config.toml
norm_eps = 1e-05
attn_scale = 0.125
init_std_up = 0.0412
beta1 = 0.9
weight_decay = 0.098
grad_clip = 1.0
final_lr_fraction = 0.0
doc_mask = true
Each number is 128 + 24 x the weight over the matrix's rms, rounded and kept within 0 to 255. Layers, rows and columns count from 0. Numbers have three digits each.

# layer 3 attention output, 384x384, rms 0.0471, rows 68-135, columns 0-95
159141144132150084123122114133146114120110148131126153116157136152138100132121146132141142098141159141104133119121136125137133138098154133151142136121141137166139165111127127096123103102136082163133146118145146120115112118142170111092111169191167083132085139140137117073174136127108126129
156145144119108169094151147146138136104112116114143132092114077131131138135133126147130115124183115184151126124082187149085092146147106146179142146116130126136109142112106123150122104127133122145176156162106112080154150122116086087135122165137157138129124096144141108141148148196167133164
148130153135162140102161144174135135129122144072152148095104126185140116148104157102155088098130120125172134098096149128130113093123172146137117150106126114136145193136115114106124104129133090161171121125128135099099106150148119117117106072134146094071171140069123195149147151153116097075
146120113109112121140136146125115143141134105182134057158141088133156145119152131127113113068082122123117158121173133163119087122145116152138131107147083116096118104097143123103109128177117180116116102118147114132152158160114122128168121089146103128134099139133085120083119154170156110108
110139088161116134168092123105144147165082127131097100101153125114109149127183117118119166162135134119114143139122157113081126121113103141145121122166170140098101116108156141109090120122140120160122112152100166153125139109124107145106117120133118124156109094078166137145106135087150163149
101092092148135142161112126146098137109106138120123179142147161119141110131135109114148113163148163118082137095103176097104091141156089150138110152160125138185127122146152115132117083115159131157149096139160153124126111117112129125140125108106118116129069148102114154134154085136098141153
097145145136125110109083126136136092134125156147128110132140158122144147130122106115165167132102125126107137183122137130090091160140120119128139087099129135155120131124143129118118134104137101133121134159147122168086119116105128109124151144160104135144143143104158118168122108149127062167
142112101096118133119111099105109128131106129149108122115138152131103124135117151134118143139121178127124139136132128101089113101150135143136167133135145135155111108139121103126161124105109148122088127134118164139108130109128157129117116113115112161115102121142131108130135136119114107129
142115143126119138115109109137182077141127112135111108130120134127110125121162125127109133155087133131155105140136140174154133142120142117132153158121117104089100148129166199123177120127100145126130114143139132137161122092157106133139132126112102109107087144116160123129133126112128094144
119148175107138136154119188144115186117145130105122125183139114126102151150136121152108179128092115148119132115121078135153101101131138152114093137189157161116156108140141123156073185140136149120151129108145149187119143150130139152107165116101109167118099110134153152110157131099096147137
154128125104089125102115138127137125114124137150108133148120108127143169126113092124117110141158128149131135088095173152080111128164062112080115145137096104144175097113177138115148114141132157149094136113116103131091138133120143151135106130146135126123098105156121166083116135162119124158
098119123161131106097143151122126134144133126116105153125128136143128129120153124127114144103144133152138122099095124144146131118130129188123097136134111137114152123144130078109119107109139108121176123139104146067160101132132098120121128151118175148087130148121098143132129132112113129146
140149144128116154117123144102156136110115109116141120129086123129136142143111134128165139160120117102129140104125160110122116130165143174157124109119109157144116125128141129140131149138128126142142117101096129117122142172107104102124127119126116130136105140106134122150130172139153112123
149131115091094150125102130135108113138105127129128112133113113115117119125145114141144171146142137127132149146130179130088118150150143165157159123122150169132106105136103097117128128101120106104146123155141131118097155149125130134134150131155134128150143128134147084072110119125148138141
087118143149147139100128103144132122130110127106097114141169135140145124127136085148124134140134139150145129145148096121145127153138108109108115129132103149105123149105102147120109172136149127139121112157122174145136127133132122136113122118135061101166112117116116095155128137125141097117
110126132143121111142144068117120132119107109108146129101121100115091157117125136141133134174144113093120107136145105114071127152095102133117142097105107142137099100140123170153102121107132145136137155119160134068132106120088097113130140131107112089126153149132160149100122130161156135109
124101131147122124118135099112118164147113107126115130132104125135120085123107156098102101126089147160100108116152157094127147115131148080127141151118156128137107142123149109156128078115089141138135124130126148138159112135112153145129168090116141127112112133120097141115150139126068107138
137125116124151153099111085114136090127167139126141172140143159088119121112130124175149129106121113162112124131137095128141135113119156114123158127079121125110138132123142141121208159116136160109124108102119147128090137084137122154157122171125130148130159132114117135165106129119129090109
101127120160119138091130131077118103122135099077158134167077106146125099126142131128150155138175075118139124093087114101127146127140134130151147140140119181146100165160095141177154139107098105151146114109125166102135142121151138113133151149104111108142121142141127131134131150111179105129
123149148136124090112120096096116076146176115176123145123142143119136129139127156107143133127130143080168144114168090137119159111122081062112131114147111112152123105170113134124160134132179162176111142142110090162110116089132131132149125120155101120162128151096126110118146118131095133115
150085172093096114133123127152084125089101143130096112179141111137105126105155118141158104158148128106134141137138148083103135170157126118120121128140154159120127105154144122155077192155142101151092110153085159157116106088105118110100094142167114162125107088137146107140135132100102090149
135127140092122137124122140119129122119147136131131126092171138127182095102103135122136111110129121161160127132112138170145117114100176127149113130104099147093151114087143122121143113165116116134128094131133118115114160126095139122151086142167171122069145112145135147119161150125083125092
146139095097141132091130132133138120112105097132176113119109125143115137129113117139113143089143100153113142082130137132112078116125138143134126131111169157121117107120119136119174146132104128136146116146133145154135098127118165150124151146135119128162138118144146124120162117098120175097
132098100116092122153119156137152117128152144136138115152116143102138171148130086136119148136099121116144157134139174169158111114130110132081148090152139085123149119121104116126125091164129122124114139102122143173135147124160107111150158128136129161118108114128163116148121116094166129107
131131090115118128133089140116117129135139129121141089130119113153119131188097129118143140100114148124134159150121112152124112105121124118126177083131139125113163148113114116116138141133093117103161151145158139098114147121127130133093122160132159141144121136125137147132148184114145118150
132123151102123140111110116140140171119129113090107088152142139136115122152135108130116130132095147134122162136155157153133118083158114138100136142158152146095161116108120181137149172169113131145119084123103132101135118154134148165124110129101114141114132129132075115142107132130150124124
127176122172126117115171106117113129144136180119108173113094104164125155119133141135168118106128130078110164150126100076118144117110134103136123154145115093136140140105122094134155118117115106160127115123150100116095123094117141089101097132165121142116118107079132139117092137124146116153
134107168101134112128134142151144135139142193142112154093127170115150123159101103135164129177111131154167128149178111179116152160119143119110161160124146097143103108126178110091115181127120143123112149142100106095163114147138143090111178132141149135119160124112103121193141149135141127111
157072095132106110128145157170143097151117105141120145157149101111148120120182140116153122111134188131141131100152181146138148139142151077165080121135107109140134161069144171141127050149121113149089119137145145100141097127128129171116102149115112140153093136139142143145138110143092146159
131094132134123097100124185139104142129128128117160127099128104157131111163109098093114121095109122189150092084120150152147103148125154137106131124175136120140139121115136143111115111109099135116113133131135127117143128140161109110141138121162111090108072126165155130132133141148147141102
126144144136103138127079134120109152126134114106137104081116120158096163120107110108129106096118116164153090099116144141118152137112150175125118109147130134148106138131105117143132135136110103146109141115141106152087160081110154137131143132154110128101132133095172104086076150146163077139
121129085154086140143121145143131163092164156116116153175077123123100133135165126156181135109105112111096151162078097104115128140118116142121115148141111110124097136093140141124126118161126112100137078095169098083120132150117093117106100093131153140089156116127090142162138110125134104148
133136150110144117142135118141148153112132135138143128167146152145108124122128138133140087144088155160104132118153181129125096099129114085088161134130144132139145131131178141117162116128148184129087123079126162156131112117171133122097112160154144154114124146098128145127128137150097166083
110077140135151113152093144146124134114141114111089151131116134144130140116131101131155176135139131130087149140089123114167125120118139160129122132130117159121114153095101122124118147107146101124095102129105115105108157125112125114135136086105166109103136107149139156099141159125126127123
118132116153103068117133123138129117120139120113119124143089114129127098133127095140142148081114104109126126137145136100087138161147139116094123109120118153114116115147133121157089121108120104129115077144117101135150140120098102107101126129162100173146123143148145109127106123104119119110
105112147145118153137109080085101114107116136130065117125169128153146151109150100100127116152130171151178124098112095128143121114124099122109102142123116149156122094107127152138129170131130129115123146128128112115149136133155134134082132103132131110135121135092136136104118153087126147109
163152138155139118112133136128114134083117120111138134114133104155112117145144135109126093139157139159158142122134130070106132157112113124124132157140155140129137122111128145151110114107110133141202188142149127105124088141130123076076147158143169102130171156094152079131109151131132124130
121139181154120119104155127133132137143128120127163156108101084127132076126134184134091128140145110105108108130162121089090111137143167138155101157135141129127107121161122138147099117114164104126172155134149129134126117112133122113143144153123141121107154108142131136133137105124119140129
123131130116120139134130130152158112127132108141163116125139115137101135108107143133113142116085151120114099112137106115130111127142129137112128169133105129130152126124137153119165122152144136149087124106105127139122148128111117137151094110135121149108089117099129105132153194115165137095
115127136119134173160105181187118137116160126092124139133147141128154120153145097158136173082128137130149158132117115120133129135164131132170133100151133120141143124104103124113090126128185072110118113142129192152070130150147168209164134106119161119134114168139127129141130090084094095141
151114139132165110145156141100102166147136124094145156113125103140131105116130117117103079109135103163126121100121151133147094123140138112125115119160123122143130102141142124093156108107184130138142090104114062117166154131155123129109135124115144143097130135132092193073105096099079169156
091134154113081122129107137114123141157135109110097127185147145120121100099147109119121114149119117150145146165149146121106151119084173144139120139118145159083115102116117152169062177135103115143117138111129137155126108167084154141138113148147098145112130138056131092119140183062107115133
137121129118140115128121090125155137102110119126101157123100108103157168130108137139130173108118124102145140095144124089167170147111153128116105154154142132157105141133120129187149124138111118113109117144074107158080093127122127116082131179078116146097112089139150137157118136135150138094
119119088118122086104128117094186121121152093147130095150135137118131126118152115146127122172107130108110114125124119125140095139138076115139092105085128145102101093167154111139153140129151137152092139120140125126119123145149135119125108104191117098159140117102133146104109180105135141139
101076106108107140100111107130074132079082132118108084132113086150102127129142111134154166097130109137122093142082157124124122157146095157128121148114154116133064139122117122140114127147089088106147138178103115136149149136124131118125173123141120132156159087112116091125121099142136129100
143158150136132146130124173188112123125122134079106125109097110132156160141100077114170139101139123141144107156104160171126135139095107163140146112114129122134145105112114092090103115136118136102077130139150078157103120107119135148116118104148112110131175166115129150135132117077084100114
094103121127073114178141125135137148128113128135114112145157091112137127124131117113127119123139142100129102123117162147124123117167087136113126133172143142104142136093155134141137105156125151112143163137116147142143109173127109132098116130117137143165131102115134122126120132138097123137
116141140124112176119129130172157152119087116160108117119123096125156124138170106116158134120116117122134129148123178126138131137115127136142107153155083116129121132084139154129097117168114136100112118127109128113101112110130137125073112151108100126105115111083161141165122147130148141122
137143114162129083171120168181114143117096100107106192115134132097104145097138140173115140147113135091158112108106167119137140160107147187134103139135117104114159105127152159136127092116197149152114113100091154137130160163097134129112125140116086139113093151131080151133095138137140105117
092119106143113144151170088128115120134112133164119094120157118152130142163122115113102127130129121104146114137116080108141158147130110108134081116129130107109113145135121099154129150140124107088135137127092121123132129138141104132129123130107144098138147152125126119121121102108158176109
125135124114149117082118137120126150128154144104130152122152174163146130132069097121130109113131094125122090100088105151088156115123127140111078093123119098119146126095076108082175152160130122131122124132166139155134150113106155159160109128166143158088155162115123084108122116117123132139
114153115155126161117149126141098166108153096135144112154127164137154099171123125111144133093121139152121106121104129141162122095148129139104106147141107139139156139157120065162112152154108091101090120117138157134153119126144091145139120100172131146136120112157131114112102144085142102139
116104131122121162127166164203125163127122163076151156160087141090143116154119143094115112128121091131115147134143152081111125207143155089140116136120189097117130106135104108090124131133156110126093170118130108176152161136133191148170131069143143159081152141132127099154125088145118176141
150127094142098160130100169138140119082129161128137128107097139111085102149145126169165120134137111137134159163131121087123110184138167130162151167125151162119092123149129112122124146104163107155153154132103156125126129171131124091103146128137097114140121106115147099130109146175151137128
127155149163099113121148135134146126120151121113085164128112118122125125139165170169118098136106130130132169104125127106144169130151108135114135181130131105154142158136139098145098098131129110129134136134152137105112123115109120128168101113065155077100160125131073136183102141138098142080
118184162132133166144125157108164128133126131130115132154128152098126169115094152114121164125107102126162182116141131142158145102104144144116206113149146113129132108131131129146124119112128117084114169092097095146159132138143114120134133101149120116132093121115157140112157143114162159080
123112126124096135119157109188116136113147088079145143125119107155151134127128122124125111146130112121128125111121130127082129142119112122117073123133116155127129128142141131126142097106131137134145101134137135103140107150093078107115112123125149136122125140167157124151113097155123155124
108128127092137136166081163148085144132130157105080130125139116132108129139115133168113144147106097135147134132109073108115144119095168151182125108114123129085143126090126139143131119120132104110170099145158157133120145130105146147117101135120121133101136120091113159157131109155131127059
152139154104170120119149105099123117115155145150153157113175171110117092137120159160175126127119112134141085128139141161149112130104135095120146143143105130155124115200132124143146114117144129127151104141110125110131127131134143114136101173125155117130138136085051139159172110140083144165
118149122161144100119101146115176118115149165129161125156109142108151112171129126100162122100112123112149101123126130117155118152149169121157141142139132121163093160126121127109149131126097128162122111132175105146090117102152153139144168095104184110115137094126151149076168109143122112146
136130097152136140123109158121097158127124118167137150123128129134144093124132131108110108112119135133098148126105088120168104128154155106151121116168144153126164161082116120125118109128106105102171168146102135146125132154148149107132127135137151157174134131147103170143130127095124130109
144132145125159119118090095114120102124135146140079122125133142133115124130106125123149132150139085137091103115131130140149142135099176112113154151126138133123090154156097121098107162164124145145135093158132110115109124132109115127109103126156125129133149136150129116155104110141164142171
167151150115180110152135093149114131092091139134137119111160114103116142130127154129162154134112130123124119128128163134143132120090120100099087149134131106155144135130140157117111106160132138166109119130146146135141126105137107136164108120180121088120101138134157106094119143134119105105
136089119111140131123103101095139124104100107121085090138120113124103124122104131124161165155143141131132146078128119106112129143122118129138159134131148122154109136122093106096125117145093131114159131101118128133151107110146114114110135149098137147139113095097115103109091150133168128100
113119161143136175098158142099153143132143107125127112107147123117125136129132098129081126108118114149114106159136121179170138118118123119107122152120124115120142114108112143138109137147113107129146160133119107126150127133108141132120130146149087086146125114101142125168124199133160117131
133137126167139124154132127144107158131126105116107106114105109124149187091087092108120134121137157104133123134132127133123163177105152148055107129148110137118132091124138135124079135114084156136158162151150137115141079150142134131105136105125106137134135121130092112124137168133140105120
100176091144107134137107096070156127136150114174120114122162143111112149143135112155159153139155145168092153137124120155136121093118134118110103125115136163165129144152138094160145151127139106086140110194122149192163075151141102157148139138121140134195127105145135098127120096148121123155
122106119114147125134103172120116155132129153162092085092145093119129119108114103119112127128123119176135108138095145138132105139144132161128126125125093097110125137084113103104110133120101150130124115153145125139076145116113118165136142127100119109102138088125148149128148118149136080124